config.toml
n_layer = 12
d_model = 128
n_head = 4
n_kv_head = 4
head_dim = 32
d_mlp = 512
vocab_size = 1477
activation = "tanh_gelu"
norm = "layernorm"
norm_place = "pre"
norm_eps = 1e-05
positions = "learned"
qk_norm = false
attn_scale = 0.177
bias = "all"
tie_embeddings = false
parallel_block = false
init = "normal"
init_std_qkv = 0.0442
init_std_o = 0.00903
init_std_up = 0.0442
init_std_down = 0.00903
optimizer = "soap_variant"
lr = 0.00792
beta1 = 0.95
beta2 = 0.99
weight_decay = 0.092
lr_head = 0.00737
grad_clip = 1.0
warmup_steps = 200
schedule = "wsd"
decay_fraction = 0.341
decay_shape = "linear"
final_lr_fraction = 0.0
batch_tokens = 32768
seq_len = 768
doc_mask = true
z_loss = 1e-05
train_tokens = 104200000
steps = 3180
dataset = "wikipedia_en"
Each number is 128 + 32 x the weight over its row's rms, rounded and kept within 0 to 255. Layers, rows and columns count from 0. Numbers have three digits each. The size before them is the row's rms in percent of the matrix's.

# up: layer 2 MLP up, 512x128, rms 0.263, rows 240-292, columns 0-127
# down: layer 2 MLP down (transposed), 512x128, rms 0.192, rows 240-291, columns 0-127
up240 090:181147105143130135176133096122120158090150122127095099111132137158124096107088158076134120138151117150051132167123130188103159098064199155155137155092119175091159140088133106166104121148131079125087154118094134159125163185093174088108081153116136099176173129146138171129131130113074095097074123095091180106099117182165097119114138090183086133111110132121135161064077072147177064092106
down240 094:075105151155089132146081153090133131085101137141124116112107130156108128153177114091120131089125074153143115113155060081083091083132112086121105196121102085208118169109111133049135093105152174135150103164169124147137128120139145110136150101159138128122095120105158147137126108077154112084128134111077146229196135083084159125185190094083123075139087132160096113156146167177128149133112
up241 098:116143079119215164064118155137139118186087091148142174137133137066095145109126104110157113124143111118096097112154025120118123097145170092146143152050156150134109130131143154120078132098118108176117103104137115122183093141124201174144176089120067070112129096137111104107096108149083128103119117096113049143150114102104169102079079117170112158111135139166144139167125181113133134141189
down241 082:118111093133128115154095190173098115105151148115166157131137106101113134115170110106149122125165088135132168124168135154115066110127139118128085168079174197203123159158105188161139140162122172147062131139164103146129158131118111159162215097184153095104144159146090151129141141137168140053148177113156092097180151143146116166122134162130111123045137083121133114119107098114043080147173
up242 113:105170102179128048092132140149150168079143144166107167138128151143098123161194114114128137143148134140104147094198163143141092106161089088089105084154074156110164109118092128128080166117137122188129161139112148164135177145110094116245066168093135114157155153112131154068170077121158168123100092132147156108157108149125131164101131146180098100145140134136138127173107115135050099159158
down242 101:139122099112082099162109154175134102086100143122117089113146176150087123143136149108119170132138150154142116099164126101155137165181176068095097069165113150151143124132093165135139134094165167133130126163216144106112132103139115137116091069118199071115114134157173162098117105090213169094130128171143156124200063188151114153171112105148114113153143121126146193127126163061131130193161
up243 101:247130154109143169126127190168168203163182137108136147131107145133084122104108131125105124118146199138145157121101145072099077129097104137137104176143075122131132177111159131126115128084153088156089144130118153083142134155111106154161119134159097038102087124155143088111137081158152105076108097097119154152149144143115101129177132109095099110204129111121183117190167094107113158113076
down243 107:111081109137091126136144116172161186145104093117181100082135159141167152173154156116162157134100147127161111151130139186120167152104180093196102109096101090115131126124119122135127117115089120168086093175109152146131153107120094144111129151113179088097114118134072128133072160133193179099126198113117167148131108112113081211118115108146128138107131111139235183169122227133104131121092
up244 106:187065131098091121160210128117177143171173120173145083064122129108096122119136147143114096089119163125163133092126147093125120161116154180087047160104142142166105115063157104161113139170124166172145158149094137096131136156119150132128123059175116054130136135149108126093109078131127123136158136124068101147112106147156111138155134167089162166122119180190166089094113077116130112056085
down244 103:193073070158091095117130140148133181147160154062105148089112156157184158147144156137195130147090135167124094107127176090082122131112111159178106107178096130151148113110148074117154119151171108169113111149121155125130128137097146117153111175075161141110116138126088146109097151090196094115135110073181179122154164135088067166123145158184120168146177118202150074143144117148150153076155
up245 112:118134134123060138087114118098099089110095094158152120189148105172119101129108121119106136047161107174176095194098135153140119164133131143116146054138102144133132108180112113184147146119125129124189089122177138149106131110069084147157124095124190166092159065134122128145143131108179148052068138113122101108115128129152148099033138160085133170157180151155119080157174123144079133106138
down245 110:116145114102094113079153188154053092085152113054116148145125199149148147097110091096086133107178085162128144095081166110126113135134100152125160186140174141129154080171169150154158129168093135145157102071141156124109151184118134157143147089203124085117186137125137191111130133130105158112110135107108127094096099185082116102132150054099158129163149148102082087166117126129090102127068
up246 100:180105163059145131128135141084173100117160165163130098144130160138118159158106094183107147116160153123119124065097102112066099127148142088110061133094125170154105091198100110162122176163132088139184139101184128109146192095124134163086075135097072152083133145182140132129104127115129156090138121095135137113142133155162168129165089161107087107181089093162172137156107078075099064125171
down246 100:127118113153148120231153140087163142134147170062161152126091124079139090113141179074133119112063110122166121124133129164141121147192091180171149163133118072224147186106171083094103078133129109128166127091155129134100122176163115070108140184158137109136114151169107174160153143132087068152168090145185138119148092133114130134127148131137142191120098151085156161123118137135173114135129
up247 075:163048119102150104119103128104127195168152104130089113102125113078143160101138089143097090119156119118113174124136121165086159099159174137103087175125082107116117062137115141130118094125137094136083061166151146175154115158139139181097145071138155150129121112144146109125092059146142092104125189140076132184131163168173153175138175148215136120152135179162131131140141179111103147041108
down247 077:099136130169150094099137068109124122149148127124147119165197121143174165105067185162120127161168132181124112123130127101124144216155156138160090095080138138186120124128142057076139126147094128146080121073202133123172143196096094107113125116166129128110176118186169091120111115145090122133121137084140194121104156092110142119141138194095091142103114149064120139145089121104091143195089
up248 129:137126099154166138143089166079130131152210139151102120175140169139082123117148121166120109144187134148130161121123099174102154146089143145131111117117083128186144160089103075125073097115121120188078149115151126137145180150140158135113135089175085082139099172107145171105078131190112129025099132178113164129154104155090091135152076136105101166144084089101071161143169088123155091076108
down248 137:129105126119122088100146171099118140126123098170164144188172113166097091072152130156138130127101090139121132149157070122087116108171135118112139115120068154156155184147137186072144164135119145136138145085135169155169118179099120073191171114139053121122092141087164132151122092147123182114124184149109139156106110194144142067147146165129097125213099127081148062161155133104137173063096
up249 114:171133120109190118182086082125157150169097163102102139152152105072099151122176184167174069169139121129153050129125154077066108146118139150104158163169167110127157098103102142123158142080103125132114086083167128122095115182135151140152096127103116172106170130152144136123056141153118095204164103157148102167092121156166116109048138093150135187120149155169133108171142089089113128133166
down249 111:100075154170156169144126097114086152176115152144103107120131150164062099111064167120117125091126143159095106137120128090174155109167091188131126149121165094176168138121103131089077131114146075100171101054105142102102177125192104152148119154101095134117168126115124093180148097096106083139216136066089121107122113156093177089073177108143148150092144097141154170178131151088159116134156
up250 098:155108165152114180131213128126075140121067122125155099186159115113107165150181131097142152151119127178139150108170067146142200126096131132157115161103114156147109150123098155131111114156140152068101149133125117149074122162108150146129100160084119204133180166132100135119104105098214125121118131118090133138170105106097156168158193137183068087110093165121102090120135171133205189111131
down250 110:083156070123122136130133105119180066130172072176166142110089160094135172166116148066123183155138097123121121169113145139130099099209088075138121096123133126149187121152141118103117201055112151122170124166136162194130106147155168109170082111157195114144075129156176157116150140135121160126155147122090123164086134123165142165125084139069157141134128117118118129139098113179058119077109
up251 094:159179134164066144115128172132161152117127096132089111112123165116106079109160163116142132136147102118082227159139035105064167168115153071098187177115092119170153163085134143086145107154112130128100115145078091155140106124084139104109094080140124143171151156133168144110145119090064111122122157123142130070227122150165126116117111129166068109100107130123108112094096129166130098107090
down251 093:086117079104102128093111178208077148119160166110084130142085104168087152115163092125057094146092074143128089143201132146145143139167138100160101127091125095142124130122107118169136133123120159137124148194164164140098147142145150083167075155175162082119166169113150172088115152094151135114082131227143127177171084088097148132179160091148152132093130137144121092156080097156131145158128
up252 102:153148153191132201192112123136172135130103104125124146134122145082131147084171067101101112145095115160087145096146156110163178197160091069085141139113166076140133078131123129113132090092121041140137179153093215138115124125103145133123080108172120201117125121152103140091137129123113168118186159137151088123153117138144179109147134125154110094083152136137166108095160173120085163059106
down252 113:139122127170135203144105131119178118144116132132168179142143158175113137105123166116128095136099087118132083154073125160093126185166128080094162129116146113186128089141138105157103155093162129133102120111109120131155122108116133144117168131128125158135195087125137187109128184159155171186087105111094173106173116155157143178208131127041074143110040105129138155145074118099098087201146
up253 100:173124127111110172174118140105117108148143086153085120113182089108124107170016203169130089124127142079200121140087145090109159149180131129115101157105147116142116124146089136090153131159116128145150109141167037080094123113131161171164117092242066137169100108153122121143141114097144104127079072133112124135144147098120165115136106144108141147177109138111120165160108120064152099140141
down253 104:183130111082129173165152164122049137106174123082054152092129096113152134137124134099127076160073164120158073118133168171174118172060149130127107138136141143174131078131072124137148144118116076159131151117173091125127135104081118154134109134154138149157110119097092108159083071135144113126091125143100129161175146143090105096155123133130143163176165098104113205195187108097080197095103
up254 120:117137112144144147141116195102109112053084170108149108126158089112119158068163173118129104107121088139121026122112146167118096153141118108150129090112140126118136102099123099147131166181104158164085057122117124120113091184091170130157181130164131124164134146087100077124149062119087145065149156141166076155156052083141139148133162193105088192135133131127100178132156116094123163145103
down254 110:155129132143121121122094159152057129149121123092143107196095134169188104095160107147142106099119092154148112110104108177143170107167112179093127175157162173169142110136115171142180117153135103114181093072170179117063159195134142191140161096163169161170144135159170111092124137114105153107092150155163116132136149130146126152138083111170147204106145103067145175183116137136059147153087
up255 097:159109174158132069168117100201148124086124129126146171111158098094176131045193181153100106159112158164120144118108144165077110095140111118147107118144161119131114104110149139153086090111115071096150092150180172222147217163088111072154164068049114101146155137128122143127116125140148097093092133067137133106122109129115151179119122108127128107140099115141117161092123103124104124164076
down255 090:104145150125163067145148144170130088114150122130176072186202148117164094136133078152140127102115144149101068193140096122139167138112136098087121100087146111109141154061090152187122095188150151150175087114160177141140073123202117137087132122180113088156134119148130102164142075120151152156108183121134071109138145133137091136102127116146172127150150072163153137119109170216095143082141
up256 095:189158092146056183119137102091107201144120116113128134149164164119128157134097131150116141128089101167114188179114146141162151112129190147114151122109093162061139130140129160127123136093111127081085178090109130101140150127166154155162138088125079107088135164142171177091128126184169144118127105132160102114105137122141157123155093149113047239106136088105121096178110077142095069155088
down256 104:152156139136137095078167163122073157145132123229128158105083117149095149110097113118160121131157049113137149143116067137189133150124116134127147088141050133156150176135158200125158187167131096125188134103137180153104079147105105157117076163090122139116100160117169077172162079133154190104144141156121157163125117149105134134131151105117145070142102120108133038129135127072135125104159
up257 107:223206124098093120116140127184190117166114122165099107110114169078133106138083160047113097117083183098134130099162147116087129123110112130130089135091120126128124079154107198118120056085166150130167147143006106120132140139076101134117085145186112099161135100114176132124123172125127132141086151075139142127157144173172141133140157116112117148099115156103165123133102131118177130126133
down257 112:114109160132158133126146086121047159081174183155108121134139108182147185109155078128154128166114105100127112155157080142134109142112194129082140104139142142142109136105107041152157089110125066135198121143090134171109068104095192105084120127140131140138101185109109070123039124088136146149110150171156127145111085108118089157129108108187130091082119088122124171191143135156140170119138
up258 104:153145155114133153133107129104153192127114124135126094139121106114105149132132097112100159136034100140100116143166105111189143097149125054079125104146110137090162159130122144153149138107090080128097152162087160111115106093081190097095071132182064145177156170105148141136107049109121152111166135184121072171150081164153126129112152171208066123137150139154147134120175144145135194092172
down258 122:115111117148160154107158114144143117113044119162168132133127118130141141067121113100082130138122099163120210099147149163171117165102172131062113100133171129134136129121112138166100111109131144111134101161118126119109122087131100128153158121166116163154142117158132209103103088124172241094063060161092201157135161124159140121106104163072084128127121194184180102114106138165071120120119
up259 061:130095097093116157102148136094154144126115143113129094180196133100126154070067171117179171119120171140150107173135118118139142170119135129156144133105134078151058094081116177146132076129134114129122159116179159130085149161150130167142180105168119164153136149130168154080148091147181177074152140170144120126095143123121103139117100142137136116049124160127000130114133116137116088103134
down259 062:164140133080040187048138091106128112076081152129117113115124115154126126073119181137119146089122136162118108126133161117074111135124123114183120154088156102178115163090097146108203075092176162180129157118167173129108174156064099111128137121114074111120147102096175148060078143140195149080146141132131116133087118104105159145102109149105107139138088148070099154124128134070142151123170
up260 131:136135115089149124138109147091112146104185108151115127189189076126105122145156143150146071110113121157114198175076121124171122157105141138160139160095087115197153217160110137107132139083140131152066107160158084132101118144140092161117139056200142155155105172144128104057130109172153150081154122149169173150152143144103125122152068081122115134107096062113110118090119065118129074137128
down260 135:110120083101082069078128187097146158167158076143091171141172118167116083121132148172155098132084068130163069148084069135119111121126158188122150141115112180091110144171134178113122183160116119164119117127108136146152079137129102151181202120171112104166070181151158115107140124135120147071117151156154140159100055163114117143123159130130165128174150121041150111118087093103140107119126
up261 102:120121153104109112161161088082193111079108088163134162105076174159145124140172136182079175163133195192066109086111158148055124095164115124103165161118163140096161083132151138149138124109127112129105121123098143117083152132133087122131121120152165154142079124071108121100104139117135143112087159171081134060106139136141137140082167102189088148158158112170153014140128119148124168140148
down261 113:083149099170119087142184106128219084092105114128125150108077171202096149162141151185090135126148183163034093150112152102132126100131114094110107072142158110113125093128161132124183095109116113149141114059081135129158070139150085116088188126125128125150140108076130166113116142174176144101117144141088146084147094115096134164145153125117103143096174137103212101125106110134074100139129
up262 088:144076141147121145173134111075197123144110125129139138171097148140110101080111120121192146181082170097189133182141198127128136129088152104161105168084117157130129116203117144154137153170091125157136127142165109143169104074100209157153099140124141113127122101161148080063124137118153087118105134145144112158145107208167091096137066143109147200130070136169100103115122134132072154081113
down262 109:064103105083198135137099142192055165140116107121098111047162127120123148151122089173145136107135131139167144113134122161112099115155091170068111171135141131154189147108178143136124169093088081153104117119150147153120075154124126091129201130100163116104124122141137148168075063145152137187152156156122091180081178167105083152115174117120198096106142154092077105128098124089120118149109
up263 129:122092106095088153155156111119150160123052157052113116152098129110111128103027104111139125128137129070159116147147158184144124122175140104072099129169149124095133091152143139115122156179171161138112129133140115114204143140131090104149102154129136126114057094134141145126099084118129095155130143091169161119073160195229139115106131151078172093150122189151196132139172123124141102143178
down263 123:139092099127101130111175173136121104111135178158127092171149145126096148096091110095140129137141126140110113171093120105141134144118094115094149240127140074148073076157121080139133143130123126179153131098186091151143135095133068147228119082143128109082106085179130188102156137106116172164114138111165148100127160188150131149117117051093123135161121131146160142160128121046072121113181
up264 087:158093125075118076124119129112177131150143147130130117118083128169169154064137167101151111068154098097140098161148134109098218153135133125149165067136165127132164137122094137098114136159072129144140170136142126132111049121151082136149100125082176092124132097110127128098104123136100091115194173152145094199058110155172170136103167110171154091106088154169170169142129102175129200119180
down264 091:112139124121142111176111160102153091156174035154125022128134156141120161110092088140109137118121184178108085134109117175126083120086155096147130165174136093134118108128125132120104097132124122087146090167161162198114161145181114143083124148121099174184131158093163124167103051052110143090136099090132188117164132091158096127172110134181151127119125083122095144137104160102176147153136
up265 093:110149115115097081165132151100130092103083153189085178089107108145124133082183099130145070160142136089111080116163089117076113192157168074130143097075145098154152129120099047147148059163120146094126148153161153154147160160146167130149130139155150109159144154127149087128116174146118053100103095097111169132159095125136101120147092112064114084108130073151159152167085117184133089177089
down265 087:122127169061163072147103110096129125115094101072132141165087137134130104139167119168139131131091095168109158121134099144095120075114171141116126152099105128066152173083147130067212126175115117123116104066119134098147105146171121144138017085211102073139153121114104156160104179147127094114115101123097157107089125129149115126163056157182155184183148126116099144109151142139125115094136
up266 128:100171178120114101161137109146200173114114141127106162194130123127144172093145141127133134166170130089137168137098111168049115151141128168144120155135150096090133097117139109109150117134116083124109132122119071132114088098054142140069143085142126042173120104143141122128113128219157154110106173113176120176072145123090050134185082132144082112139139119146146107119196159128104189111091
down266 142:121142144097093122127131089146152155057086079155091164135189198138065142164148132123142096154153137091107147148087132135115096164128152102144100152075127202094109105135133128131168122066137120116048103062140091162177199139119133073092140152149144134153101153131168124106113096174162186099106109105173162132155200141114138123158137165117130115140082151182099174150166159132087114124173
up267 111:138144155174071149137094138085118132137172131183134078144116128174089135189105144145139160113139138132085072116115148159117141085152162061123126121120096132169132175101149064097097142094106145240162150100134045155078131109125097150131107127129162123143157129111148126139076153142133155149134151159138163170119139153134103160123134177120128103112110227168146091073065084084104165091125
down267 106:109078112133085122152141140135149109127120169019101112176127148158167105126135102141163115088098101128098063064157119129086137114155170125098099162132104104128137094068140132156109110156077170110143164165074091156144087133125051105140118160140160078120167102131113085168047159139096140107114129129101141097152140109177144161154160155064093118104097175158152139129055136106130071170128
up268 070:101121110149140161127176147119163136112189182141152120113127062075170174115139098169137144133083124133142157101198165085126113125163125144126151103122135115120120097118106143144155113105172147107107121171172053175118130147127101199183137160139057108115173146173124151122110010107127164105115129129135173166089103134060106121138145142121160189092164187185100131100088134110140120164117
down268 092:089094229108074149111172185068069078151166138128118133152124111109094119124142115150162107130097157107138104131134134135124135106106125095135096099135164165162099097123118133137085150097124185100071117110166170146104160166115142130155113137142132167115185106141149116121096141166171120055116159042155219069100103121143123109110153070120122122058113155125083148155145104148155107144197
up269 098:135157156116122136169078157105134076165153186109124150146144087150131113064162163103140100130148077100111118124110149153020143143128134088168151162108124180105116074155150141151093142131090099154150129141145140186136128141105044109141153157167098088093153133101130098127147155170103137068092192167113119085227080165132118119166116119147129106124089102098161140131105149150113050090120
down269 086:137106132117111105149129132148136127106180146148119067142146167166137098086169130108137116144137087167093184134158120177070077078170138080154123173117078141142128103180168110152178136109051107140114122164103110159163110175110104149120158122155064111064127129199143058071141148128105158093120141147102171122171096164159153142169129188163163117112120045091146100102076121112125115096106
up270 109:110131160131138120147077104090163060197179097109120152133121133166196100113172147107052095161110172146198114103136153176117194137144127100133109144088096107188115128119062122058107142080161079149153094114110088119109142140152133131111095160116101170168181167114206160106120135076151127142100106133136159151147110162104116133117093106137138102146094091141142131175066068091124154135134
down270 096:180121130177173131138100106092119124114154081065153132177085107124145093116139166157114134151113152209171084048146126126148142159138128079137148060118118117217176175124138138064160111091132085171119105067085149146130095171170139089151130137131106157138108177118117118152114079169088082124129087125155113124155087143134089106120119110133159119092144060113160153143176154090161181135094
up271 141:124149180098087142151139157138189195127138138140152162152052165123097139133154105134106102113145143153097154087067096113092091125190124133126150197071131119041140142210119137155091143073185163116151130064117146152136148128111156109059121131128117120148134146238096092102127107161106136105136114090130141141103153129110160157165112107108140116121106102109133115144129127136083078197171
down271 161:132159195147157144165090148089091133099121157098108146127073131094099135079180109064105108102081132184155093149099161126107133122196096184121143147171121107120139099145159117088112083113142146167194091074105116113103092179137160074126145128161154098168123187209104180125144135118066087186184095123155162160120114165065151110125177142155111114122111150095111103128105135130167121146133
up272 107:124143166130070142119105102078233153113090132125152106157147175119143156163090135112143107140101165116127151144185142153116128097151191128102112087157108113088087078052198139175138125134124114069118095108141071091161107101103109097140125133120116144137115122160149148166068124209115147138096184176142096157119155128105077089078106092161094130169124214141135146177125117104149138106140
down272 132:095174145148120100106167086087138120112107132108097098183079187174149121127059090183163155143126126115100104195183137116091119130152129133106101131114130139112075067126195132117135123073111178141092132221132143148143161127204095127149168144172144055107162108142121109105162200122105119149164109102144191121107112161172123136182143165125134165101120143104102107146145158098098163102099
up273 113:131117145129115133123097144125155151084087144088045081122102163150109130109108101082118115147183113104143147173076149159112172171115098154185128147174104104143089104146100189160105172120093150100095142140128160131153184107139084144133100116150114138174140116172154209119157142163137157072080114056119153131117179105071080132077128088111156146171153167105141082113043090150097124107158
down273 127:144077117148122162119121105168109175113118100149177127112093123092117102066167112133139177108118112190116076158068105091119137153163207155077165140146208104139116096109116073144140180159112164181118122123089088162113124058096129105149055165160151097138161098130111122077136155107112101158173173174142077137122099163183169103149143146094119148101140154113131139138132165104051142140147
up274 135:115125135134112081188118156092084113108184108138153144189126149180116062124178120176132095166198106198127158160067114159088127141122130161120138105075096101196159193131128131128137141069114123168087159137165149170131089127112076128096096079185108118104137151123115090069112108176126167087126146158131143158173122164128138132116096086127132114172082056135092151079114107134124107096132
down274 120:125104118095062087100100201100132122142171088120155122208149117158112048071146147164167086111115080103142131150105083170070108124153193142149145139089086163116116183147146183092134169131116145145099107141102168133132096169112099113157194131146118097123099176136146136120073114173140195071135194132175159157121076148107153125160122151106143124167120121082157104119126100103136102116097
up275 097:122138121129145151119123185132091120147104166141138106161190120106137111119054104106157099107112112083109118166108143127193120128148165109153145067124094085157196105130135200180126125175091101136110119156140170138126096119078113107130140073174123006138097056107140105118099133084151180155140141109121138112083144115174135192127160134097125134141171093145114190084160127079096160134088
down275 089:123077166097151167129067153083105116146113173099139144126072105124129146143128083093148162110193092166176056114101121112182159094106131096154131113146144128128157153169163142095133162134110057155201095151068117125083100057117145092165103095130131101111127100113173179130109113146152091129177177143145087132091133138155096125131154147191137078144166094071151184152123140084178099145152
up276 071:166119116136079154148127127106162118141147137088108171105128081129111149111093036110218115090159103127134131123109146072077176113116161185126087099159084066144147095145095141111104147136139042145104128163084174115109097158132070167102138120129128130113138112114097115063110129184143186092140101072073125110124109074177149163115157112117118149133101157131122160117185100150171174081153
down276 070:108163085128141068235142128085087131115114089075105108160125106063204176171107175096141110073113077104173137133065160111141107163200137154103148203129114168138168141155107100158161154111131164125094104147186108146145123137167135161106182102153102151115117135166119131139094112140127128113127125151117162132131156114169153163158158137172145145162099088124146134196069158098095134143124
up277 109:147049117108104162137151113156133128119079178136152108106108092114133158110108081120100179102089097134127101170184178151146064085137141127129126099156127111112194102116112190171043084044116109123140148137122178109111166134118159150156152115171090118097215162206135110103124176105107076160114115118098132152125123185152167139104107114104128186105103112117063137101133136165131123144126
down277 114:076116135130146093128112121137078123148095150106120169094121042161104114171109141178156130129132130112149160116089122187136138138149074168149133133199129116135136109189091090093094177104113090118130138086156167126110086110125131170121117081055118176146124139120125179128157079145122107088188155095137090105147154056045145172148131095164165103161097124078111127136193104136198092136154
up278 096:140144095140068142170130173135131131088122167156143194160098125130100149079171148100142092120101089112174068086116163149112105176188135091111144110125164183110133150131049141214101163105136141072146138066077157160091147155138121099164094149101062068136109077051111140102145171115104178145098122114115134132126085126126125108144063122127102144112131120164171128136122066143138122148100
down278 115:153088111122138136097111101147058134123155147104127121095057156189191107142101080172154132119163156067168110151110073128102173086078116142164094101101110159090090182113139104106162178128114139113150175115104121130051145127120131161118125164166147117111094137172121092114161173127142105127161190153116104121104121114103189158140139115149146159159126233125077226128125136131098116131123
up279 072:139124182155113152142189105126187043135120158147085082117113095113133162142096141139135126119131165195143139133149150114146169115082177116143128103133151116095160122154156206176098119170125132084113152171146142157103117098073102190119123134170099196127123139163119134091098045118110101124108077107140137092124146109130200198129189134162127194125177157121123202110101154139141101128120
down279 064:125082165134098094141147125050090141116154134072127123150130142146115124107134121089128129060144159162053095132135126110112154136086136195158162199123159154114102121119062112119172086090088169141119141146153123130132131156103121090134110143169068188093100081138174131145067060141103153078153120122133181083079126125085146113127145178166130105126075132121117148164132080092103076110206
up280 118:139127110152088175091149128112075177162126106151131106115112094151103148166050114157127125125198169139131131140103105193131124100143175119107132080091191127136167126130156146098126072182177096089131159183122138145154161072098086147142096116187108131153067103202122145107099134097093129161074126097113139132137135140104146163043199107108161141145177152171165104154155121092145133082124
down280 107:112139142170130123077134217124112132109100152081163137111126127144079128175101091159165131097152164192164171138132136103125169137164126152164175126191142153087157172100066139141103230093118102147143134128088140114112150085089112088116179117088116106102124098084178126165157118117128149114109084134131108097154160080121080129153162172120110125121141148094113170193122127082225167124128
up281 107:048150161172127117116179106119165132157144173125104153137130118092179120060112122163215037145139124112153169112118122102075162129168204129083139116111149105164139100118174137130137069114107124119122139102102049191083169086083170113117140099148139125134102163170139153111132105191149126109128083127113132155119148118151086166157093128124077211124090147122139137131104153111088116127157
down281 105:069192132144111110081129137137082152095194138115125061117133199140129131140137129166118164177149177136220142163098097172141135106135117193118106087123180134083140045164180167137167135104159134162178113125112076159145118103132101148108190127107130050119100125088147144124153109139089127110099131147186104125118220122140113146096140166127137096102132071113124136102136132108143117155155
up282 105:125177106160126178145165150153152172077150163111116129150197126122074148111069079092109149101155172047131094134138135073069053148141086107136136108089093100167105157110104128124094174143141160165112115098112144135139111130157140169167139144098094116129152175128127105135168142122116215132084149099142148121153110130116074110146157183064162076145102164152141199148134140081094119169089
down282 108:079178141147165135109087140116160110107130127152131107129205115118173129165112105109089100141190122118115149116044116155135125161047162111110096075148122081055156115139095133172121088135128136113156125181140073092105112149110117134097080096153106145124076150138164154111101105103093189111126134186135122194194117096091120139108141131166161098118072168118127149081104076124051170117124
up283 073:134102093168153040115130119076169101124145137180104129140199128120095093116124133080178170140178158125157146074116138058081159129114164101074057161140101111120106087134145099156114177121192113131109081122161132096142110114128162177122139132169109112168156133092138100066140113140111162099085155161071138102125122170127126207142168131103162128148101141159132181140213118130156122131158
down283 069:132176130122204126161156154114118089146113114114099170087152092129109100196103186078106143142120147140140161124120134146107147143096152054114085123129145135160064152144194126124122189051136171087126120171183114127109121166128103192102127082111037161103142174166088147109117066161154125109137117144130159158168074100131151140176095198144140082138124112138084143159141125137164134146102
up284 120:118108124099112117121090143108162178136143113129139153068124109124132169107084203128152183121201124168096154198055080109096134124187160135131152155146124117069055094086100123139151113146066130094068089111113113130108168143124163102115120106118070144190122114121062160101150140109148205068071145141109121108139158139142105124142140138126100143125149122107166077160121059130162109153092
down284 137:098110139137121157095068123170139102115080121118155019221140080116090190097167082057118133124108118150095134103150128150126146168137119155145160155162083145157118154120127124176084144153119167160107147145133118101126132111097073120107087137180147109185113090129145139100123179145123120151152135105136151170148100125138131145083115144105171151206113172205076119097116081105068124090152
up285 083:146118176108122218084153124122166110135058100178142089153112108057090130091133118123121111143135144168124165127174154155148100103118177112091115120110122128140077109111144153127118140117136157093176106183161116140058134125122096126126142216146133131131191108132156129131068148146075141119086075198122136109080107158151135126107182142018154174132166163146124145112131118124116112174074
down285 100:152118103192171102110076118188158072110161153121127147044122172184107128156055095179130146111138180159132108148098110151141165089155118143147144153178089158115150130150117124125108172178141076188120191096105140059157131099118143150152182073128133146181095143145151131135118100124088053091177136118147086122114116094121125115203070117151133146161111133076126133154119132138142092133146
up286 100:122149106156130201144140134099113144092132172086108128155096087100160139058084120103123115184130158137108139113117090145125186198138132063142117148149174113123107157081125128139143071218117125099108152091170115139082127145136155145145120086090160160176073143108118135117124104164122128121173161165164110122101143131120174131181156102133111134143091107083160119136162079015099194134080
down286 108:101194110151125202041161101101117092110138149048130150163107128137147092116144168125140097149132123151110149105144080125149151104074167086091133122143101073145122091131133137173157157087162099080133140120154124104108082097096152113128123098131191133168134130111154135129122121105171128106091167152145124154074074165124089134152095132123097142039057123124133157222130052123121095150109
up287 094:096076175074151103108119106093136128096190118114149189148120134142159150132161145129110103168166097154130207168146124148077166130146154086109155152074124083099146071115093146136103160109178133125108148129145138143132130200125132085142114176131135113150126086100179077157119117190182076150151104126067096151184108107113128190092081068128153081119087117150174182176107125158141093136122
down287 088:085141163098103137064082102152106086095161128115131123141149118213186108118137150120099085147073043157094179168075114112130111133132143089162146119084152129085138042094126157128135163129129119120151139145174207130115091165070089102122170136106138114059123120126109117151142121126132127098143119171153112141198092096145096116148127139111145073126138137181151190118137169132148080194142
up288 120:106111171074056135099089134067164083143111102119096098179105128125054139157062078092154061117135128157139147168166164155140109144146123145081087126146095098075102126165149117156102146147169090113134180098115152079151099148156119070170114087143111087148116128147147094134175118116114125126158096161141122096103080231145117091160140088112157082123138141137126159124132119117127073134204
down288 117:110133142109123109146124086125141114105138152108139090229155130127123165188079138090108059148128152160167125138156149104135115167177119128139062118107178116110105120130046117090108094121106090122080188158126096169116101119076137184146080118122118128116119129179078092170141110123143078140134050108181127082117077128158058137121119111113098112117107087153109095079065126090089094164119
up289 095:134143135141112121138129050186142121183136109163091106140155072141127169114124124118095182117147153098118058142077146138081143084101145113134112160161085111153136110098088139197112036140134127096160129095144163093154165138075123129110129148156123067121101145125210127116168141126156084129116105097112130157061183148187127171178130126170086123114196127151155123080148117105153081144074
down289 100:078175120107153156156170128177066092139156093179110143112164132103118104131127092094137153149101127145136123151117072109124088090106154146114140128168131054093115137151104149173114137156142086146165108153136124181150118135074156042077152187130117145153098142118155092120191115170196094083131193155128099157112168184085139158147191109096116158133146136114140144104063153129158135207115
up290 093:146118138198111132112103096175153169154105113109127185062144114115120117127121130104078124075139163087086132155030075144132203155153145092137063124156106089138117099136126132168134092136089153082121135078134120053154071160090146163155115098112157131184114179145143134079128137138128133135139108074130120221135117161161135165119129148134144089128152122117111180118091116141190169100174
down290 089:112180157135148126112095150146062124077167181112156143111119158066080102110137178088125159069104192111124115184160106172118125093150064134138135140208128107166069163163189113124130084125060102143182100090160128117172108138098105132180138093144128121107101119140156113132143098087163125144098165121117134141121097190142120105186153076094152131120133084085139076143100102152150085133176
up291 088:147101131092077106165166109077207142175179131138069153090101106126147109115106198124124116117166062097140094107106128065107189112067173103088145139083068183091149103113106097188131145129109151149141119155128086109113125172169088151174134115174155074112120131154115131138135119067098172093069093126084107113157143124103125147150132172169127129104141104122116095163142069162114085129105
down291 092:106106114063125130136138150040119133086168108111079088089152114117132149155112168080144057122086066154137094128121087143053156108152207114118149126121155131122169115191168139139176087089085096109086122171142110112096145202149140102120124073137142122156124150183130121122066152123088154113064153140158133086094112153100147151139106189151161161106160074111100097150099107143114113121122
up292 097:091162095151121080034091093171194140136130110110165123181137088152111120078112168146089157125097123121135117119175137107101128133088140108145133108090185141129182123112091128118089130104089073137140106125140077145125113176132118132103129089195158088079095183167128100130121137058120122160069164186143156136120174120161142114151198105119190080145112177101192119143143081121122139133175